Weights of a small transformer language model.
Size: 10 layers, MLP 896 SwiGLU.
Training: a variant of SOAP for these matrices, 440M tokens, 3357 steps.
Each number is 500 + 40 x the weight over its row's rms, rounded and kept within 0 to 999. Layers, rows and columns count from 0. Numbers have three digits each. The size before them is the row's rms in percent of the matrix's.

# layer 4 MLP down (transposed), 896x576, rms 0.0834, rows 284-298, columns 0-143
103:488546514528463467474433544537528495562555492506465504445539479499576442489609495542517493519531511504522455491492453443524476492509513499501516520492474504543432516493538524512498490475547453439509558496512542432470474470540428487487499467420493443442495525601439553521553502463404540511533571463532504522441493484470548478431473522539512504442590440510452463554447427480551603487473497479553502436469536506537478458480480494519609
110:488465457421572492449514552502537460483477544507411474476544500485525525406522461479456495512489482554472543525513485473451530490463522525458466510551459521485492492501459507563499477514501537497453591551624471489487508481551533504521492469444498500474441491437530535503470528545482476491471489448502481507437570482421498479461542498479467472578525552506451456481498510497500510491487524518498496534431488497428476455535527489454605
099:478506538480492615505424507540564541564450503500469620464442450471552503528476466491542498547486550522506534491447504528518541467449540474506559575536574478492570552473556463542501459554519475469462541495598497484503492518526454480529439472488475513454478571499477480460491523537496510499484518560480518511545465496502492452551589542533470461540553578467477507475461487524529535499501546538550492461496426521491462481532514517537531
101:508482452498448462427455538518523478421487528504490569551551472543544512467422523559501514494453512503529404450477502556537487499509562491458489528544474527494540450471484427553511461528350538516467520535586520468468507375510519493489416478456503596494469486484554515565500529597484511503501530436453526533551374497550531489516505473548508584561471523480541472447512533467490505479522444472502510564426487472509478499492431536444464
099:502542500463560534540417479548504494570437509525544574452502487522492471539472559533511503503393518526518547488566563498465551505514462496468532550440429493528446529518525500467466524490490459551532482492567425440425540548509502511479492522526506487492505556558506383532444506491446497566497511524542496453540511470451536510506521498460488498529540480526513507577552476482536495422465488556466497490549582564563465480501488482484517
092:508444540521539472579410509494528498464482423512442445517503459467502444522517513525520520501472550523431481474575501520561491460541479552501498483484476511566503497483405468509545496480433534512537504440418509499509476455574465505502478528436483521518589523567437489491451508485515489608477524538520475493464462454525551427466524530576522424573476452456445474466465521562431544555591497464473494459550584463450531471529520504486490
101:411477438450477506507500496402463513494489538491487419515495512461487508503557515534572471520474484526521550554562518462489480482452400451470475522501453440553445496385484534316551516563411426473494523509544505540435440454509501457511428450569502456511481531503429486547489519504545504514471489505476461560448439491514488493505438428551501483457495491490560400532395503549497457496462479380534472490393497498539511573482485524526531
100:470440472544507472481541531534574462490470560520509598514530495529527514473506521588568558516491467515560495470482515516494529484488584580499487478559417492524486491502530477514479504543449513419455514444511495531498430471493511513500469505515570425519572458584566486512547416560522439516456517522526479531532656483527527525504494499471492533508554501460553475452437497405479519505526549494485572499505518549454507576551500458437490
090:486463468573475469512433461481478558512502514491491559513477500451467545495491471455486538514478437503493469504488516489513414519538475500489525474489522460480514503481492515573563489466521524530541456516532472549504510496452534495516486497585524522553613461525467471489448442536500583551496462516445484525510490486552475529531508536559547563531520387507536495514547545530459521470477500516448548486482506473500504421521434477512464
104:516466591540544448523554509500563525549549484490450513440465453506587511428415462534534415527487485536477470481526535548462503531484520501482512498557427468430493496503563532489504429459579494554483455489487415444508513541529521446543487512435512449492589514494495496414515542551507510510438531505487447488422476525548569553493484538536554524446513544499454522520474486403553498473550532616488559482499446497474517507563539556500555
095:534524573530525459513576525539484445469523450514490481536544471610479495511519507467453485530515456552608554480488511493507458460472509527499537501526462532455487558506551550484436534549499498551554434494509516514516551572457485517469506498498515543529453447577564485530493538510494405570512491493516497482515533500534503459504479566498431501517473481476517493520466416520479494435505482485502578486501533579481472513539470505451527
099:487520493529463468504433542511495430551508503561558508533453502466628520578588571489541563503510468423520464439492529563506510444499540524506518492471512515524531485512483553551498456456430542567504516515516521566517559453440481466516499453523517487540468541445532540492495510496537469475493491425491486415516516568481498502412570547501507467524523504567486487483509473462451524551511464553528566498557491521512399459491538489498517
101:497519563492484542495503496418512481511485519526496448423456558463462504488503475517543504524515537492499563443499460410536520466506520454477558429445469531458580534555498601479521524491554448509444436528527492444498578489434501519540516448540492491569538473501608526485463460583543536454519486442525514428545385518447424451525485538499528440465555499505467483450422507547508506481512484489396492500491471500463486468516543487442437
101:492478457541576501513477483466484514503471419585503485551532459423530526517436528490563484504494548543571508531459499529550501505474461539452490480546486483484445484559477500513514532553518513458530459487475451528549528443450492488434519503521468476459539435511494544540571538427542424470513545457501543500480472574483557467487527486530460468521511533519465458446496477515510471465472513395583502483440508496480470541496554476494438
105:510484437528509578474567468514571507473492511475471486462446538568606522482523457520495501513527499485479506519519459491500524469452433524448501442553564419550498452494513543571456450454471480571411533507469431532473537533456520447499536456436460490470466521500467494534509484498488525507422502487471525425509471492452521488495535494481458443520544447485566467535488412472412531561405477452485495546528449474489456457480469487365501
# layer 4 MLP gate, 896x576, rms 0.0856, rows 285-299, columns 0-143
106:463466458516460472484519418488552453503543517478545480514514533531433520481549515533537451531525443534484453484510484518509556453535564436468533470522520477486458449485491525484579544451458504510487458511523507451497397473479466447491382554478432514480527524534560465500480433488513551570586493466500480577513513569602578533479549486517510542414559474524533608486522500477504536533550502493495445509533445535513471599442540497464479
106:459545544520528454521562540481473481508449512548475422533549465480526459476545468510543498496498475508515551458505467494567497483516483506513489370505578532487513493528470428579546466487554544553507502529522507494450565529483525485499548511483554545489553536480485434571509545438449587469510531524500491457478472512498533534492450520495496537444421553466485505558555516479520408491425529509537495493420463493505465484511490475463584
097:470588464458513533486479556463493510461513535515459524473511467496512499477547463534452483457436500471560433520543493548548476484505431460475502493569421484523450529512514468536545482507483456554500505577487500533443562388462562450479490491475542512463508469414508498483599464533585492584498466444492533491472431546499523537481517436433474523479418481484507466448472589477483490477587453506477470540461550503505524492570434479512521
093:502489500486445515483523548483460450511488542550471547504492478481524492500496508532502525492508498465494521475493469432479538458509510489525467481518517515530542594537470520457539465520450520470515533574488548526460528518512501463480510507440542464541456505497538469531559476465366547456486486465500425497481438493530528472496466577453559504468495506474540529490478438485521492487481526492503497434596447465431522504519572461436472
089:480475532469536480520507548493491486476418503416540575492507548493474437529455486491500481481477477492486429488506490542456538477485544453517435490474485554445505480493543578503513512496525502443503502498567486520447560451477473425453425488485547563526536487467479525508445507414501390508484485520517519552480484534444547481474571541433496464432490522435577487443547499517491424533490451467469500453476436547543516531517496559534439
092:476536491551488432433578438540551517470521468508356511518489457501594510478480577553538507595537397517445479462555495453541550522509417511552536487527521544497450533462544489525504438453514544507478482477543545499473550515399427503543515505540516452483464516575486539545474512472467457483435439485555531495488536496549516478559465499503553469469564473521511567474523436545515519501551522517504515465448510448532516459519523529531472
091:546455438550459470528535470509462459425539541501489452498507453482473535556554509474474422534498546478422382472446569499497531445537569456491490507500470529474443435482529535529469443480478458510534590471507502481495534509506538448475507507468523462505525448504512505532526485436489486491484534517502487509488467515571499492551498487538475517461522486440494510456565546436532567495429489550467517504491498470509440486489470488563484
088:463504398439493504466544439490506475491470478497532497555531447455458469507507481431433549497438530557514553516548523493493553462539464504415418522467561540459511552488484488596527483507544498570515558514516490492458547489509450586484492548484512489546499474536548488500464498495505489528517485470523527559512523550485483539535542480482524470461518353453591495460436487484461542474551474519402535535496464449540574494502565523423501
099:508440446492521504414515524530449548511516492518522450489559446500428475437578542509473439442440468570487557530495503471521549561478498582470418527505526461538486521502477492472509498564452475513605602539469532510469513492581464523479490529497455521463570467569518550435527509489467505545580476504524573550477526532472503534484537458496472458586511494515561513474563388499542512532559400458446537482534499507544507470444462537478522
095:463384447516560529523563426412502401456577493554457508525430515498516537510448562556482513477533492528438484483472511504504452554493514494539445467485481450484482480409476494450490441493575465477416513520527520540534530587409526515423505510406454432426533566537479470489428490439522505450516524536546545492558506495507519502473488560506454521532535484608492521495461462482569522456530502524495592479549573514443433444521508516509454
095:499511476436508499468466552498426469479535560507514531583544544437602505455534478514475486510492465501560474561580486501516534492511511521569530466472503519466441452508531534491486390551558497556461518531454535537448533445486505427518594512562442532464532515431494537517500501524491458520487520500481465459516462482472479497493529531439485432489542493498478447469549506506473548564464461527522485516511483467498498504467553475496457
096:509476438520482462550593506509583500517505501533423477490508475463546465492507547475555525509508488574482529426472534527471484478564541532515512452507607471483510465522556451534471559492492505539516478508500475552561541466505519504490543562522489489511502521573460494460516489532523453553568469561428535543442551485546472503456453527524504498568429524547485501561497529474507587510507442491513522473479585489468543430522489489564466
103:490501591493565579530494451551443463437492518541502418515480485460535551462549444542507515521579459443501480523459486555491460449464510496520451526488567508528531503540510537542515556457570460567462518497520504487484498464518509426524502552461535416480491457535506470512539543502551489525522527449546518452559503493499429543546540501524504453517503519526539496496527457401554454564479461436504472501446401557492428490565454445514534
115:509492546487591510480509569541549518489520550478478480528426486519425545502445477541552521478480390520522580508464555580499485477512539460537469527473510515533465591532464478474523475480457467500526448501504449528461518487412530534550471545537593571518536493493534508499538547489467551470512552490527435477422397430563502530481500478564448517444521462563527546531521524519554465554483509531419527550464542556533475487497524522543532
102:503483491491556509544472495466463541525497463487489500394465590449537594448537497452517553548539483491489553530530501533464491515482532503477505501460544423553557536449472504506510485550515474584500538532502531551455457458538483512432532530449531505481542586539540527514510448504498495565512514542468559524509558462511534513497522506533554397513422473529474482573525558534502456421492591493519607436501471487437501529506578485485524
# layer 4 MLP up, 896x576, rms 0.0869, rows 285-299, columns 0-143
111:502439465524529472525547575572449507500501466469502491474476477464520481474468514516404462551488528529498528508518528477560525510512478528497473498518427483507478489494539496558447441519557545525519511465568483451506530471435536497498524492487461431475473429472439470489513594560484485496452550450518469498470489476466456461561491503487512479554532495536449488483501530498555500413548496497491451511549478521473499448510459541521561
105:528482462520464540493496517498493494559514468507485471551522528478477523473487513456554514411452575476454433522482529533513478559498513501529517499448422467478437488444524500601546494509507534526527440528515554539535513510465501478478543483481517462483465410537474441499557457481501495460524537463504464530506436461481480496519469484570455507402565481525461519472588505516474533416536436476535452441428554478475480523477418491394460
094:532489447492559500549540561539387528493489479423497495584462548452520436511512565498509529500465527496511515430486502481523475486612532555440488518496492442411440502478462560529512496409500455502397514505502470430494497500492516482590403477619504522491490483520583553547470533488510481521496465512414467446435576474457514493548491503519458521507436494480486572459456467539552492519574492503472478451433562487477588506465521440543508
089:466513500499405491495548463426486496452427562456537522520423467443498437539512514572522502519484496534546461454543440476507503508559483416600494558496522442504465544507464543508480521570534520515574521546569542497474485451439490476495541514500469474460508547487510495514455560459474538535518502453411529471483493468556550530482407506458508463427555555508519478492465494531428478545502537427485452531485483509519502457546525455481486
094:534477550525535514498459554531454451431483416483438516555429513470560504552547512505482527475582455508547515541445507497466423393500484449538489566511501478547544580573496565447473528537493558454568520489461527510486468510498468479560458581432483471562556552523458449498552514465543499524497576473521570536518497484440464546477588542514528462525538398518452502461524590473423462559465487457560472516536445462495581501485436478484478
094:502480526525492450486553467514525504507489523526438498503496477415526520532446611513579501571482470493480527466529558494541593488497475478496454425470525507557520568450536563498557506453508461506469504462523500457531559396462407487548522501538550487525474481495523474500484503440432468481457456520530521476470549538500463500631566467517474448509479497517475498450485490546486530470488572520522476472500527484474536471529554508545410
093:455535524539479471493475493440566436546554531485485471477541565547517545499518540562504523555460521492497521484533559528485472529496448467475527460477521481474524537506507467484516596560507540437525496457442574540546487528584516432471490498581490460470497540505498469474491474605551479548513513460482549548528481474449536512486576477466467543560554509515522555513487417503509505541469584495454579476538546506447531487477549502545509
087:489531504472458489531488428494489433523449490507497458522557451446467450502484515478445519521477525498493511525547499446529527511578457475490464489501558477482462518490563491542504500503588442560522505469498507440534433497520487514550527446502479499464454538521513540495471502522505539528527466445514493520501473513526490560507582477402530480520459396482615419451509503467482492572530484554487496491509483478510580496520470471475491
098:463547551483448493514498434462495485446512489490478494440481570532504477535444498536504452517534538450517393493496532503467445487508448433493566545524477556466492493540477529521506437471471586491419446439441479460576469567546527446520513442528553537550496524441498502523516528461517515482487548513479523528477499477564522448556474513513553458471492472454490503513422500585475519560453575496493507515534465477504448511545521510489449
095:537480510519456514483464412454470426481496542529515516525428426480566523481474479517446492512575495510466557537530505459438487441445490457446580490520461471558496440495491507514518453524444446485542489515533535491521483492462524545543577505506484479576544512471530493532432510512491470499505512475468582561493483519534491406509514475531501512538471497510447519531444533497549535472473430515437591525553452528501492532503551435451516
106:507439476470507469488434508478448454541475545534546554444494479440525551559440493462522556533552492535457455427516557485493524534517504583523524483477481516467470476562468563451542506510470554473512513503470512513511524521507548518489514550487503520472471534512523546495500550541544512487537494541500535478471501482478563508483523583495487483505506454458379490483456511529558496546431541532548443583492538480484487516498525505484449
097:473516531536529510507532471500506482508467508528502536525466486560466464498523474526481527572489517502455559527557485578495530562492473489497511437473427428515484565476546434491499473482513467470458501530457434539477539518491382486412502569544560429533521498474598447545436549524461531526485482469459479489533444503505499462473514560497477509441500486539475523424478496451486471432484462433530575444466534517507431484507467530441445
099:480456419532536515521494491505482490424569466492494530499456507471465442492480587538537460438435498559480568564501504476461488511491452467578499519539428434414499433536531544446508474508398500511478460517497475505478553533455452501456515461532443455514469430487524571485508527527498518502490507515457581527435460489458515519513516526499500479525552503468432530489428503506518490514490495493491442448532582491487520549509540462533409
116:470510395452473520522484523536546513507479536548486503478536567511561448453500507463388455547530503395521444485506478509488553476502486549486526514502492499481526437520526489562499514535512482454512536476510409508498509449557517433523470545493493422490527462560516492546510467470516453539465447491484513508573521522471414482507494533508536464510507535433501468430532517468464500532530581467530530432490434410518449524465538492493523
096:508517463490529544471440438466497498503526517531539535493493501473570584501515574568519528503523501531536580518540490484454568508497503545512516468491461537493531410459509517494519570480517540552566493474452524505459481510449585461486473552487424494488590523423507525496473494545532537509513463523434454502478499515545429491487532456539598475475551453480414490515504457497458511478450566451485592546474523445595443453532521535540533